Part of a small language model's weights.
Size: width 192, 12 heads of 32 (4 for keys and values), vocabulary 8192, 8.26M parameters.
Architecture: LayerNorm before each block, rotary positions, no biases in attention or MLP, untied embeddings.
Each number is 200 + 20 x the weight over its row's rms, rounded and kept within 0 to 999. Layers, rows and columns count from 0. The size before them is the row's rms in percent of the matrix's.

# layer 3 attention query, 384x192, rms 0.233, rows 311-319,343-351,374-383, columns 0-191
110,192,191,176,189,190,246,206,188,181,201,180,176,195,157,168,191,179,206,199,186,169,188,182,200,196,181,190,192,180,217,215,177,220,187,210,182,222,182,186,200,213,200,229,200,212,167,240,169,207,218,187,209,201,203,209,214,183,230,210,223,197,250,216,170,204,197,190,205,208,185,203,190,214,225,197,236,156,195,179,187,209,195,182,204,189,183,211,209,177,186,184,218,217,214,215,196,192,151,182,175,216,224,205,229,222,178,212,159,197,144,228,190,225,252,199,190,217,208,191,203,221,240,237,202,183,213,206,204,185,204,209,227,184,210,231,182,201,195,194,199,178,229,209,222,203,214,195,205,195,214,197,212,175,188,245,206,195,220,212,223,213,197,169,190,208,232,172,218,219,201,187,217,189,192,185,179,224,187,199,183,247,238,206,166,189,236,223,206,181,214,234,211
108,222,198,174,189,188,211,204,186,247,181,199,183,196,189,207,246,167,210,199,199,186,210,250,191,184,190,193,196,196,190,206,168,214,188,224,173,194,216,203,203,232,179,188,208,187,207,179,208,234,205,172,165,185,190,183,193,198,182,194,239,179,205,223,188,186,179,184,241,205,216,224,186,216,192,226,172,218,203,185,201,183,185,205,198,173,212,195,229,183,197,179,187,220,224,191,194,204,173,198,210,230,229,177,178,220,194,176,190,218,202,177,238,185,162,204,220,206,209,226,205,220,222,225,224,215,227,257,188,207,203,190,231,194,167,222,225,202,196,219,215,202,201,194,196,171,191,193,198,196,209,193,183,232,202,161,198,188,148,183,207,175,185,219,181,204,228,216,203,216,198,177,243,169,183,203,224,223,203,221,221,212,197,182,169,220,211,243,159,186,226,215,198
112,183,182,188,195,159,181,196,178,209,189,204,223,154,225,203,202,193,209,184,189,212,198,197,214,218,224,178,168,207,238,222,234,209,181,203,225,234,182,199,156,175,227,195,209,193,178,190,212,220,221,209,206,222,200,204,237,202,198,196,187,193,185,194,174,228,214,228,232,185,211,194,190,209,201,213,202,198,202,188,215,209,204,193,179,203,180,226,175,187,196,219,204,225,228,229,171,219,183,225,156,210,210,212,185,228,223,205,215,177,216,200,220,190,202,204,211,203,216,203,157,206,204,176,221,182,205,205,203,183,173,220,169,210,206,173,191,187,192,183,211,218,206,209,192,193,252,191,202,199,191,260,202,187,202,187,193,227,195,190,191,200,184,196,200,297,187,233,190,199,207,186,174,182,193,207,209,258,209,159,194,218,194,189,189,204,188,184,214,185,219,181,215
110,206,150,229,224,199,189,220,204,194,216,167,239,201,163,217,191,190,212,234,195,223,210,233,228,171,213,193,152,190,210,214,181,238,211,189,168,236,194,235,231,226,172,175,214,200,182,209,202,189,177,199,208,179,215,217,201,181,174,229,193,208,203,208,193,199,226,192,199,213,195,182,215,187,212,225,175,210,163,207,200,207,189,194,204,224,257,165,211,180,208,223,180,210,208,168,196,196,195,208,199,200,183,182,186,199,240,202,202,194,222,208,204,212,180,197,214,200,180,160,223,216,193,233,183,190,251,203,203,205,202,192,217,203,232,199,206,199,211,181,178,211,204,192,186,175,173,188,190,220,219,191,176,196,210,194,220,224,173,213,190,214,238,179,181,220,154,192,185,204,200,191,182,199,164,205,227,164,219,207,194,209,194,218,199,219,185,219,194,208,133,212,197
105,212,192,164,205,221,183,213,217,201,201,197,180,185,176,213,236,226,219,166,184,163,208,202,192,211,198,195,198,218,157,192,221,201,226,197,199,201,200,208,184,198,192,204,204,201,202,192,200,172,183,223,207,169,207,181,208,188,204,225,183,199,207,202,200,229,211,190,208,204,222,182,183,220,172,200,197,221,198,209,206,246,164,205,217,226,182,156,226,192,184,146,203,179,209,203,200,184,187,214,216,201,219,185,159,159,183,209,181,186,229,192,201,185,211,204,173,185,200,213,179,217,189,171,172,218,141,196,183,237,178,209,172,214,218,214,210,186,201,182,175,214,150,197,220,181,234,183,192,181,189,189,204,174,213,219,233,193,157,207,225,219,199,190,189,202,173,207,184,201,199,205,191,203,246,184,193,220,168,209,212,189,186,217,215,262,181,177,192,244,221,180,211
105,189,217,216,205,174,232,184,230,217,189,169,212,181,204,196,228,249,219,222,208,220,171,212,212,183,186,227,208,153,180,200,196,196,189,197,184,203,216,162,164,220,199,237,213,230,197,175,213,210,200,209,212,204,188,189,183,224,183,186,192,204,176,216,209,166,209,177,182,200,207,231,149,193,200,224,203,206,234,193,199,199,205,206,197,190,184,207,209,205,210,174,220,206,182,227,200,173,181,174,213,198,243,213,201,199,182,164,188,189,208,222,137,206,198,222,204,212,182,199,203,184,167,181,223,190,197,214,225,192,170,166,183,219,177,165,208,231,176,246,159,207,220,209,155,179,193,218,186,182,200,214,185,205,201,200,184,251,177,184,216,201,201,181,211,240,221,207,205,200,213,210,189,189,214,208,191,173,194,189,178,207,212,215,188,197,212,219,174,181,182,208,236
105,179,223,191,203,231,194,224,266,214,174,193,195,224,201,172,186,196,233,202,212,210,215,175,189,196,213,196,202,173,193,215,213,194,178,233,201,201,250,208,205,214,209,201,207,189,213,193,202,192,214,214,210,199,181,225,188,187,215,228,216,191,236,203,195,204,173,198,177,234,172,150,217,219,205,222,237,214,193,219,202,181,206,192,180,204,197,201,192,230,230,199,206,195,169,200,172,181,179,149,213,201,218,214,168,213,165,185,216,170,180,204,177,198,171,203,180,210,207,197,193,201,192,196,201,210,198,178,246,168,220,205,191,205,178,224,188,210,202,184,182,209,205,225,182,246,210,211,199,190,183,198,242,167,212,154,211,202,199,206,201,174,190,198,206,226,207,187,169,180,203,202,169,213,206,221,180,202,254,189,236,175,203,202,199,209,191,174,256,224,184,191,213
119,172,194,213,221,207,184,198,253,205,194,214,219,207,180,194,203,196,215,218,185,174,210,170,210,203,205,198,237,235,183,204,172,207,212,201,211,206,203,203,238,209,196,207,233,214,174,197,211,228,186,174,198,200,172,189,177,179,241,216,196,208,193,195,136,221,178,203,184,227,208,196,204,224,205,201,222,243,203,210,209,229,204,172,196,210,174,183,225,194,199,196,209,223,199,202,209,223,148,196,166,247,208,157,221,189,188,186,237,219,217,219,197,199,193,168,166,216,205,163,207,195,203,211,218,239,202,177,194,158,216,200,212,220,181,196,159,192,203,202,187,166,213,203,204,179,214,211,188,194,207,178,208,197,212,179,214,192,217,198,215,176,225,176,195,198,182,190,207,197,196,207,206,269,192,194,238,184,182,184,195,166,213,199,184,187,212,190,197,185,189,243,226
111,188,208,185,221,171,203,208,181,238,197,223,183,185,199,218,200,201,154,232,215,195,233,203,207,221,158,161,204,225,215,193,245,207,201,231,194,168,199,189,220,194,172,212,187,220,187,202,159,186,193,196,239,185,193,241,236,221,166,189,176,185,177,186,221,168,204,222,226,207,235,177,225,206,216,178,191,204,184,216,221,181,193,191,203,166,238,180,191,186,209,191,160,215,218,192,184,207,179,196,179,176,187,219,176,176,195,219,196,184,211,209,199,181,176,220,200,204,234,194,213,191,189,235,196,226,237,187,209,186,217,221,196,222,201,182,213,182,215,204,192,202,207,177,199,209,222,206,191,170,237,214,197,190,201,181,205,209,193,186,200,249,205,183,209,180,223,203,168,213,226,206,202,195,197,185,172,217,212,211,202,224,231,211,214,220,242,180,183,226,233,232,178
099,209,235,222,185,159,198,220,196,191,192,189,201,210,206,220,203,194,194,201,182,201,204,199,193,206,194,257,209,194,168,173,208,199,203,231,196,208,175,171,228,220,202,234,199,202,165,185,191,156,206,185,208,200,202,200,225,178,197,200,259,189,209,203,213,197,182,195,181,184,184,223,180,218,199,241,206,205,209,198,181,231,216,186,184,203,180,211,247,204,205,214,191,162,180,192,227,216,226,186,194,203,181,210,200,184,196,220,185,194,155,169,197,238,200,198,167,167,209,172,190,155,187,184,199,188,202,136,206,198,230,172,188,161,156,223,185,223,205,220,164,226,202,223,163,212,209,219,231,222,202,197,197,191,230,208,202,226,212,203,169,185,205,202,161,197,180,183,193,170,225,209,204,202,198,198,186,184,198,202,202,235,207,186,192,202,179,205,207,167,192,205,185
094,192,171,233,196,204,203,185,180,228,191,232,190,203,201,217,216,183,168,189,186,245,211,181,161,212,234,188,206,205,193,228,203,211,189,205,196,168,224,186,212,228,208,193,167,204,181,244,203,210,225,175,221,179,223,156,219,178,166,202,191,224,214,209,191,216,157,178,177,210,222,192,211,192,215,237,200,211,210,189,200,186,211,208,226,199,199,180,187,214,249,205,217,235,212,198,199,215,207,177,168,240,187,208,181,199,184,173,219,202,225,201,211,211,191,218,233,208,182,213,210,228,216,187,228,241,187,220,179,234,189,183,207,222,214,218,201,172,210,192,242,174,220,223,206,187,180,196,182,201,165,194,179,189,219,217,205,163,175,171,196,180,193,208,223,240,208,185,199,174,178,166,213,197,194,202,174,213,201,166,194,190,217,188,211,175,212,200,198,228,201,177,227
091,183,159,202,222,199,156,153,200,199,186,205,185,202,210,211,229,153,224,200,202,192,206,239,211,241,218,193,196,180,189,234,181,197,204,217,201,239,216,210,198,209,209,201,219,226,198,211,243,201,195,216,247,198,193,209,193,225,213,200,198,186,200,237,185,202,182,192,224,218,226,156,235,205,200,187,221,233,194,212,197,195,148,183,201,207,209,199,192,209,210,217,188,198,242,202,183,173,200,205,227,204,224,210,225,168,161,195,194,180,182,209,186,195,217,223,199,212,224,209,184,237,213,182,211,178,187,196,162,213,184,228,208,195,189,177,211,198,187,214,193,162,243,187,187,194,202,229,189,173,206,182,193,201,184,198,220,211,200,195,218,204,206,213,171,222,189,192,210,208,234,200,200,185,205,208,141,203,218,228,240,195,209,164,174,185,207,224,194,220,165,211,224
087,174,191,219,191,195,209,203,255,176,204,192,200,163,212,206,197,205,225,203,198,222,205,171,189,236,199,195,212,218,176,197,217,196,194,196,203,222,209,207,200,234,210,178,211,222,217,208,211,196,182,220,212,209,205,178,217,182,213,213,213,198,187,203,192,230,182,223,183,238,232,220,213,186,200,214,197,233,188,186,187,197,135,185,222,209,206,198,174,186,198,195,182,221,220,230,200,204,171,195,212,214,195,250,187,212,216,194,201,207,223,212,182,207,197,229,205,184,200,183,221,226,215,187,208,211,218,204,195,178,208,200,244,170,203,189,213,200,188,183,196,219,230,229,182,226,182,190,232,223,221,197,173,187,211,185,190,222,178,203,227,205,174,159,239,225,198,228,168,198,239,168,222,190,217,218,191,200,211,143,191,206,177,205,254,174,220,186,202,215,187,200,259
105,185,201,217,191,182,240,232,215,171,187,219,184,194,188,217,227,211,185,200,224,212,211,191,162,232,219,198,223,192,200,203,184,208,179,202,196,205,205,182,216,216,178,200,186,179,219,174,164,192,190,172,236,192,161,173,180,174,214,204,230,194,242,218,211,174,198,197,190,218,219,216,211,238,223,169,193,210,175,174,217,228,178,193,216,198,194,209,219,202,190,203,220,167,209,224,205,239,204,205,197,214,212,210,179,231,193,178,212,189,240,175,227,216,203,244,201,197,198,177,194,220,192,209,186,173,197,166,211,203,219,185,208,206,198,198,201,174,184,224,173,148,179,236,210,211,167,219,203,196,190,191,189,194,164,256,170,211,140,213,199,188,189,197,216,200,221,191,160,201,199,174,178,192,230,204,189,194,188,182,209,171,195,174,223,198,192,190,193,187,215,209,229
103,194,181,207,202,232,203,194,156,165,202,172,183,202,208,197,224,207,182,206,218,182,161,177,184,233,175,221,174,203,201,190,208,220,193,181,209,218,224,192,181,173,196,210,190,183,218,180,183,158,225,221,219,172,209,203,175,210,208,182,233,208,211,228,224,203,222,229,212,173,196,237,197,180,235,193,212,208,198,171,211,184,208,224,206,225,204,163,218,176,202,184,194,189,213,167,247,219,208,165,176,174,196,220,180,185,201,204,227,199,246,181,214,205,174,219,223,202,220,218,206,204,193,201,182,186,235,149,209,183,200,196,193,170,212,198,168,200,189,189,248,203,215,231,213,188,195,215,219,190,188,170,210,196,207,247,184,246,192,175,190,191,183,227,207,194,213,181,213,226,199,189,200,202,199,212,222,180,199,202,186,179,227,220,202,153,176,222,178,206,210,202,191
098,187,215,211,201,200,219,221,195,215,203,195,177,202,201,182,189,218,202,204,205,192,182,179,195,225,214,214,199,181,213,196,201,200,171,188,213,189,199,243,184,194,182,188,193,177,231,197,189,219,242,171,230,203,227,203,177,212,216,162,182,191,217,187,228,189,183,184,195,213,191,181,197,248,219,205,243,157,176,181,181,215,205,170,249,202,186,214,144,193,234,179,209,224,198,220,201,238,179,194,182,184,178,191,196,198,176,179,220,195,196,208,226,190,196,225,196,191,204,201,221,206,216,207,216,186,220,201,218,189,230,193,173,244,193,184,177,206,168,196,194,161,168,196,176,215,182,165,217,159,221,199,167,196,172,190,207,169,187,192,213,202,200,208,240,192,205,211,203,218,205,183,222,212,236,201,244,191,202,192,206,180,173,210,223,184,164,186,224,208,207,240,236
099,188,180,194,171,215,225,225,205,208,203,204,215,238,209,192,169,219,239,218,205,214,218,222,206,195,223,205,181,232,206,225,186,198,238,222,171,177,203,219,195,170,172,220,220,197,196,193,211,198,158,199,192,229,201,187,198,203,197,178,223,222,204,170,186,211,217,160,182,208,201,220,187,218,223,181,177,176,205,204,222,207,226,181,200,181,203,205,190,207,189,203,164,181,231,215,175,176,192,243,208,225,200,184,221,197,172,227,201,178,219,220,202,185,211,189,205,199,232,173,208,163,206,233,190,204,199,218,176,196,237,244,177,233,176,175,208,242,210,205,197,211,182,189,162,200,175,202,179,214,217,190,179,186,225,198,193,160,216,213,223,209,177,183,182,166,194,179,193,198,222,223,221,249,162,199,195,198,222,182,172,200,197,210,218,204,223,182,192,184,194,186,152
107,189,213,165,202,181,181,206,208,256,202,234,239,177,202,214,190,253,178,181,198,178,225,199,210,180,178,162,233,224,169,196,165,204,195,247,164,204,226,180,210,177,200,199,234,213,224,208,192,203,205,205,181,191,208,200,235,193,209,191,205,185,181,209,200,153,191,228,225,225,195,192,176,221,195,194,175,187,218,203,198,195,183,206,189,181,192,192,193,199,212,201,192,190,218,209,195,175,200,219,203,200,220,234,204,239,217,173,159,162,224,193,191,191,189,169,199,239,199,242,216,206,202,171,226,209,209,192,225,197,192,202,197,210,192,176,214,216,202,207,219,209,186,159,199,207,182,223,197,200,236,213,209,206,212,199,210,155,201,260,204,219,189,205,225,199,185,171,198,205,211,192,194,221,208,176,199,175,203,237,181,201,204,195,199,205,219,186,204,211,156,238,212
097,173,198,209,167,161,154,198,199,201,221,205,206,199,209,208,209,186,204,179,218,206,197,220,194,223,238,214,209,199,175,199,221,227,215,198,171,205,174,222,206,201,188,176,185,149,214,188,221,217,186,169,212,198,224,186,198,226,203,206,187,180,227,187,195,156,199,183,239,199,239,217,189,232,187,200,191,204,231,209,162,232,207,202,217,213,226,195,182,196,216,224,198,191,176,220,204,214,221,221,185,196,189,196,209,178,199,183,228,194,240,193,204,199,172,206,194,176,201,187,196,189,174,182,194,205,227,164,169,197,224,178,184,190,219,203,213,208,178,233,203,227,154,176,245,208,246,167,195,216,183,226,191,239,187,176,173,206,221,184,213,194,223,194,172,217,173,197,198,200,188,234,209,183,207,187,223,210,210,203,218,179,195,229,206,215,213,179,226,237,183,162,181
105,185,200,210,192,194,191,161,195,225,186,200,167,231,208,185,213,184,221,182,173,200,199,184,171,161,198,235,196,161,201,213,211,196,209,207,193,187,194,172,150,168,238,207,225,203,199,199,179,195,228,156,191,190,205,153,219,217,188,215,181,185,243,222,204,175,228,210,167,197,218,185,194,235,202,186,187,227,159,204,203,190,239,193,200,171,165,222,210,238,200,180,236,215,182,229,237,195,191,224,174,202,204,178,197,218,205,220,200,211,212,202,191,222,215,199,190,197,203,192,215,202,193,202,180,232,197,183,198,187,204,210,212,196,205,224,188,192,198,210,151,198,241,182,216,217,225,217,216,190,181,209,197,222,197,250,232,176,190,190,208,171,185,184,198,233,221,206,239,205,188,195,182,166,201,222,188,215,181,172,193,199,195,194,183,210,185,188,200,154,180,203,207
088,180,193,180,169,234,185,199,205,161,179,172,219,217,202,180,173,195,217,214,192,200,208,204,208,197,193,177,182,184,215,172,175,200,194,201,166,202,204,215,232,226,178,226,175,192,161,184,198,227,182,166,204,196,225,240,212,194,237,210,187,216,214,198,171,156,224,220,198,214,183,176,213,199,204,209,217,213,187,203,173,226,213,201,209,211,220,195,190,219,221,196,184,241,198,218,224,169,186,214,151,217,217,187,201,208,184,214,156,209,217,206,214,227,225,198,182,200,230,225,215,218,227,180,206,214,205,211,220,223,208,186,192,208,169,241,172,199,201,192,189,211,199,242,173,228,239,178,201,210,179,175,241,196,208,198,195,202,193,243,209,182,188,221,194,185,237,186,196,175,174,237,194,219,193,202,181,204,194,211,216,206,188,168,220,226,209,208,174,180,213,157,204
108,223,204,209,205,215,181,167,213,184,209,187,231,195,205,193,209,187,225,240,168,204,212,226,208,172,208,224,199,202,195,244,187,206,226,179,174,196,186,200,179,187,196,204,169,181,225,205,204,223,174,216,200,214,204,214,170,225,170,183,174,259,221,201,212,194,186,175,231,204,204,198,193,192,200,223,155,179,185,186,188,187,193,200,207,197,204,178,216,184,181,203,184,219,247,202,165,201,235,172,229,191,222,195,200,225,160,207,220,262,193,212,220,193,192,226,178,194,217,205,177,174,162,221,195,220,178,185,185,183,200,217,190,207,203,218,208,193,172,186,195,172,162,213,206,190,171,204,187,204,214,166,179,201,225,193,205,214,231,183,221,213,218,213,168,192,166,208,191,229,198,206,206,202,187,216,210,192,206,189,209,191,241,224,210,153,175,210,179,182,178,222,171
103,198,222,196,225,175,189,217,217,202,201,151,201,193,226,187,219,182,231,169,195,169,199,195,187,203,204,196,188,266,239,230,192,207,205,228,214,198,196,209,236,185,181,190,184,218,216,185,194,180,205,209,192,217,208,197,221,227,222,189,202,180,169,205,173,216,205,220,181,214,210,267,183,202,199,215,192,199,189,207,182,180,202,200,210,191,166,183,232,191,175,173,229,200,157,183,213,205,194,240,224,224,186,213,198,191,165,212,189,214,212,229,187,229,161,178,162,232,189,222,181,193,242,169,234,218,162,190,204,190,208,227,203,187,211,177,210,223,193,233,212,208,193,204,197,194,174,183,201,246,206,220,191,182,198,198,208,198,222,178,188,215,232,204,216,197,183,189,180,207,218,176,220,172,188,180,213,213,217,195,219,172,192,181,183,231,199,219,221,192,201,200,219
113,170,201,212,190,168,209,196,220,183,208,172,162,222,202,196,241,212,206,206,192,202,191,225,206,198,178,201,217,214,176,202,219,203,224,205,212,189,201,196,177,178,192,179,183,215,203,182,197,205,188,192,201,204,244,185,222,230,203,153,173,156,217,185,217,196,163,191,201,211,182,199,234,212,220,205,197,177,160,183,153,202,239,224,197,204,182,199,202,202,209,254,218,190,131,190,198,221,194,203,192,205,176,182,230,187,191,170,193,201,226,184,207,211,248,195,200,203,189,177,159,186,213,225,175,195,208,184,217,183,179,229,210,189,172,209,197,197,192,207,235,178,208,205,201,199,229,218,208,228,204,205,186,201,172,191,163,183,216,206,156,176,210,208,221,222,186,200,181,182,214,208,191,191,183,223,207,203,181,223,189,217,219,225,190,216,202,175,241,213,171,161,206
111,200,223,198,204,198,210,187,211,166,176,183,212,211,206,206,234,157,207,194,224,215,166,191,217,211,160,218,207,242,175,163,222,170,203,203,204,209,215,223,203,258,197,173,218,191,155,226,201,200,174,211,187,174,173,219,195,185,231,182,177,165,196,212,183,172,181,211,239,212,199,202,213,217,211,176,189,168,170,214,211,196,227,231,166,200,173,175,197,195,226,191,196,195,215,189,188,204,192,174,210,223,186,216,220,196,154,166,195,214,173,233,214,223,209,213,205,188,194,201,187,210,214,151,206,218,216,197,228,163,187,221,204,192,189,172,199,223,161,215,202,177,202,218,209,190,241,224,199,211,197,199,220,233,188,193,207,155,222,203,183,200,191,196,227,214,179,205,216,192,175,214,232,182,210,207,195,177,213,213,193,203,228,207,200,223,179,215,217,182,190,200,204
104,180,184,188,199,193,189,203,198,205,229,197,194,214,184,186,200,179,160,223,208,188,189,213,195,189,192,203,200,190,224,189,189,217,188,224,176,211,214,229,183,215,179,233,188,211,190,215,201,232,233,205,164,190,211,196,201,212,229,199,183,168,220,185,194,218,222,214,232,206,222,183,200,207,182,190,203,198,175,172,208,166,204,214,201,206,196,206,184,174,214,224,232,225,222,217,168,232,202,220,186,232,164,181,213,159,212,157,198,175,177,216,201,189,198,189,179,203,155,220,205,192,203,217,216,225,211,220,179,201,208,193,231,199,147,210,212,212,170,196,224,229,194,216,179,178,225,188,194,170,191,203,215,186,205,206,190,201,226,206,202,185,216,208,192,180,190,202,190,200,168,199,234,180,231,179,230,237,227,211,201,234,172,255,183,174,168,221,207,200,153,221,247
097,172,201,189,184,208,184,196,218,191,207,222,186,253,165,232,177,200,211,209,210,226,215,196,175,221,201,191,191,163,205,184,187,240,210,160,193,187,193,203,168,196,187,212,150,185,197,210,194,217,178,216,195,200,215,181,197,149,200,187,225,231,162,219,233,209,204,186,176,197,228,232,200,193,180,198,192,190,208,198,196,223,224,225,199,233,236,205,155,202,201,173,187,206,197,190,189,210,207,216,206,180,218,191,231,244,205,216,221,200,196,183,229,209,204,186,194,192,228,238,191,216,183,217,225,215,204,190,178,203,192,200,191,206,200,229,188,178,233,201,210,174,180,214,175,202,219,188,201,190,193,165,214,205,200,224,184,190,234,179,210,203,195,206,217,203,190,163,215,202,196,222,184,209,164,165,199,203,217,206,253,220,245,173,194,158,217,193,180,181,184,161,196
105,205,207,142,215,226,215,201,203,190,203,214,200,184,224,176,205,195,191,203,224,240,203,193,180,232,229,175,207,207,231,217,196,197,216,200,217,218,234,226,190,218,206,215,213,264,202,173,238,184,202,192,216,152,203,205,168,190,207,229,203,198,187,181,215,216,201,171,186,199,192,225,202,194,202,182,189,198,189,205,193,237,238,221,191,177,217,220,204,212,193,171,218,230,186,204,186,144,211,183,188,192,216,183,208,199,208,206,238,198,207,200,207,220,196,211,188,209,215,187,211,213,175,200,168,169,227,214,205,210,193,203,172,182,221,168,185,222,185,165,189,211,217,203,220,195,151,213,204,196,201,198,193,169,206,193,198,207,241,182,193,196,165,173,199,213,203,183,179,154,229,175,206,224,179,209,175,195,159,220,200,200,172,209,207,192,156,201,194,202,153,217,197
# layer 3 attention key, 128x192, rms 0.226, rows 118-126, columns 0-191
097,210,215,174,203,199,204,214,208,171,226,223,203,212,197,175,172,189,184,196,194,161,199,215,205,211,214,209,232,196,208,199,217,160,227,217,228,183,221,181,214,185,189,178,200,192,192,214,205,191,192,211,262,213,188,202,192,235,203,224,218,228,240,196,190,184,164,188,199,193,195,185,181,191,203,164,179,174,192,206,233,164,161,223,204,217,178,204,183,178,244,199,188,206,200,181,187,209,216,173,194,195,203,258,201,184,192,232,177,188,161,186,219,203,207,199,166,192,200,186,167,215,170,209,204,223,224,213,192,221,196,188,204,196,187,188,210,183,206,171,214,203,194,215,194,204,174,200,214,156,190,184,191,187,220,214,179,179,212,234,198,279,210,196,194,166,182,200,211,220,219,160,215,178,205,214,198,185,185,203,190,235,215,197,214,180,205,193,180,180,187,242,195
098,184,210,223,184,205,198,191,211,199,210,187,212,186,197,174,179,229,192,218,205,230,199,233,202,205,227,182,184,164,166,213,207,189,216,211,184,203,211,248,205,212,155,170,165,187,188,210,210,205,172,196,213,238,206,218,185,186,196,193,243,202,179,192,192,198,190,193,194,218,204,187,213,175,217,276,205,196,221,211,197,211,180,235,237,212,219,164,167,219,206,196,185,232,175,171,217,210,201,207,229,196,220,169,181,190,207,196,224,237,225,196,201,193,182,203,214,199,216,191,155,220,190,197,202,228,202,215,176,200,218,189,178,223,212,215,235,196,189,177,189,176,226,210,178,174,208,207,193,225,199,198,186,197,209,212,217,179,193,212,226,198,221,208,194,182,209,213,237,211,241,176,222,203,196,245,217,188,246,190,205,238,199,204,230,170,225,204,214,215,196,185,227
106,201,218,179,214,181,213,226,210,205,229,195,199,206,211,205,183,143,176,213,206,187,228,190,200,193,216,219,205,216,250,216,204,175,194,192,210,195,150,199,189,180,190,198,216,226,200,185,147,189,207,194,191,189,210,204,196,199,162,204,213,181,197,217,233,225,183,211,218,222,198,202,170,182,228,233,198,190,191,203,201,212,155,153,232,192,170,206,199,203,246,176,202,190,241,198,156,159,231,194,183,199,194,218,255,183,205,223,210,194,189,225,197,199,207,196,192,191,195,179,218,153,214,191,230,190,192,185,216,198,181,204,181,193,199,151,199,224,191,194,171,202,203,199,157,199,183,201,192,220,203,218,207,192,217,207,175,215,207,166,200,176,191,217,209,208,206,198,218,207,203,234,210,192,203,203,255,184,195,209,203,198,217,244,190,229,187,201,197,203,159,197,197
107,184,191,213,228,206,206,231,200,184,192,208,206,202,200,189,233,188,179,212,193,188,187,179,195,214,226,194,235,191,186,175,217,192,212,204,235,203,227,204,219,236,211,204,209,215,188,201,230,189,231,190,202,170,221,209,176,226,207,193,210,168,181,220,167,163,180,159,186,201,217,198,197,214,221,241,188,195,200,192,168,207,180,211,200,172,196,203,202,212,181,197,209,208,184,209,220,212,213,182,171,240,214,235,176,189,179,203,203,215,183,193,172,219,220,183,190,194,200,220,188,189,213,188,182,211,193,220,265,204,236,206,191,195,224,228,204,166,209,217,249,235,202,202,193,215,187,180,230,219,209,208,192,213,209,198,182,196,207,216,203,210,202,208,195,211,163,209,126,205,191,202,194,220,210,210,203,183,224,199,256,199,196,251,207,212,220,182,236,166,216,203,161
104,202,232,178,210,213,174,159,204,185,158,185,178,201,198,197,162,208,170,171,203,223,238,240,187,195,195,189,199,215,196,168,250,189,198,201,199,178,188,226,193,178,199,224,214,183,185,190,230,203,213,172,197,209,197,220,208,197,177,189,215,197,180,201,187,218,211,203,233,195,210,196,182,212,192,231,196,199,208,167,212,195,212,182,197,187,185,181,209,200,203,177,185,188,236,179,195,160,237,215,157,191,179,203,231,189,176,184,188,193,208,197,211,194,203,211,213,194,212,205,187,186,186,262,224,206,180,193,220,218,193,195,189,231,214,210,222,222,182,199,188,245,166,175,214,199,213,187,199,205,176,212,174,210,184,192,194,202,176,224,199,199,152,206,183,205,198,177,253,180,192,208,215,186,195,166,195,228,151,217,168,209,169,236,220,218,216,211,208,228,204,213,164
115,178,248,213,211,160,221,215,219,249,176,181,184,224,207,189,179,204,197,176,162,233,149,190,201,198,180,195,196,162,182,206,187,193,192,184,217,188,233,204,200,189,233,252,218,226,187,191,143,189,239,189,201,199,207,205,208,201,194,197,170,218,204,177,209,190,218,207,231,207,186,196,196,177,205,185,229,169,197,207,193,215,208,172,207,207,233,207,184,197,202,211,187,200,173,175,208,224,207,174,186,202,193,186,227,225,182,207,226,186,209,215,198,227,177,193,196,218,221,224,200,194,185,183,240,211,186,209,185,237,196,175,195,215,227,184,221,203,194,197,183,192,181,188,202,242,198,204,174,233,211,197,190,187,225,179,230,183,219,191,237,186,229,223,190,173,218,227,218,206,183,193,215,208,201,198,183,203,191,234,169,175,163,202,200,243,174,189,211,198,186,224,202
116,185,208,201,196,206,206,225,222,229,178,220,205,207,191,199,212,160,191,203,175,216,193,191,215,217,194,215,216,193,189,191,209,189,194,161,191,220,187,193,190,185,196,177,214,235,202,192,206,226,203,224,194,216,182,204,205,228,184,194,176,192,211,197,214,220,222,241,208,182,221,251,200,241,223,207,169,192,173,197,193,198,179,202,240,193,190,178,212,184,212,197,186,192,180,203,214,176,221,183,204,191,213,206,215,195,182,225,150,206,164,197,192,230,199,166,204,214,234,197,188,191,191,215,210,186,191,196,173,217,244,161,215,175,196,199,207,170,227,180,154,207,156,184,234,220,207,127,157,206,212,161,223,225,170,210,196,216,224,180,220,211,201,205,225,188,201,197,196,192,161,215,208,208,169,203,198,189,169,169,197,199,191,209,219,205,206,212,215,206,203,186,246
112,174,198,193,219,163,250,194,174,211,219,197,186,187,191,201,184,178,175,248,193,185,194,202,243,203,187,202,205,193,183,224,216,202,201,208,188,194,195,197,175,182,211,214,204,199,214,139,206,241,189,208,200,203,219,193,136,222,190,211,186,236,219,214,196,214,177,196,234,169,211,155,200,207,229,216,181,177,214,216,181,202,201,229,157,208,235,200,231,173,202,195,165,175,201,214,202,213,212,222,187,177,203,204,213,194,186,195,207,169,166,205,191,217,198,217,226,160,219,183,171,223,200,190,202,186,211,192,203,219,194,201,210,195,184,186,221,196,231,222,180,180,186,158,197,193,187,209,195,220,198,192,191,212,210,190,222,204,233,214,186,211,174,217,242,206,224,222,195,203,224,240,221,212,244,217,222,172,177,218,191,168,196,225,201,212,226,212,186,187,203,185,209
114,209,194,215,159,189,232,219,160,189,195,217,227,170,197,180,183,223,217,195,174,204,195,181,215,192,212,198,220,220,191,193,201,195,184,219,216,203,176,144,200,183,201,189,147,195,230,205,181,173,185,181,198,181,180,195,173,236,184,194,231,199,215,210,163,206,195,211,179,195,220,188,200,203,203,214,168,204,189,191,194,127,194,216,234,192,231,205,232,241,193,219,176,207,223,197,202,207,208,199,178,183,177,228,212,186,191,210,206,184,225,215,186,215,225,222,208,179,209,195,208,220,159,219,198,183,203,230,239,182,205,158,194,208,186,221,198,213,212,197,214,184,215,192,200,202,203,219,231,181,231,193,188,160,231,242,204,214,207,228,183,184,190,163,207,207,220,202,198,207,175,229,198,183,203,212,180,214,181,215,190,169,176,164,216,207,161,207,208,185,211,188,189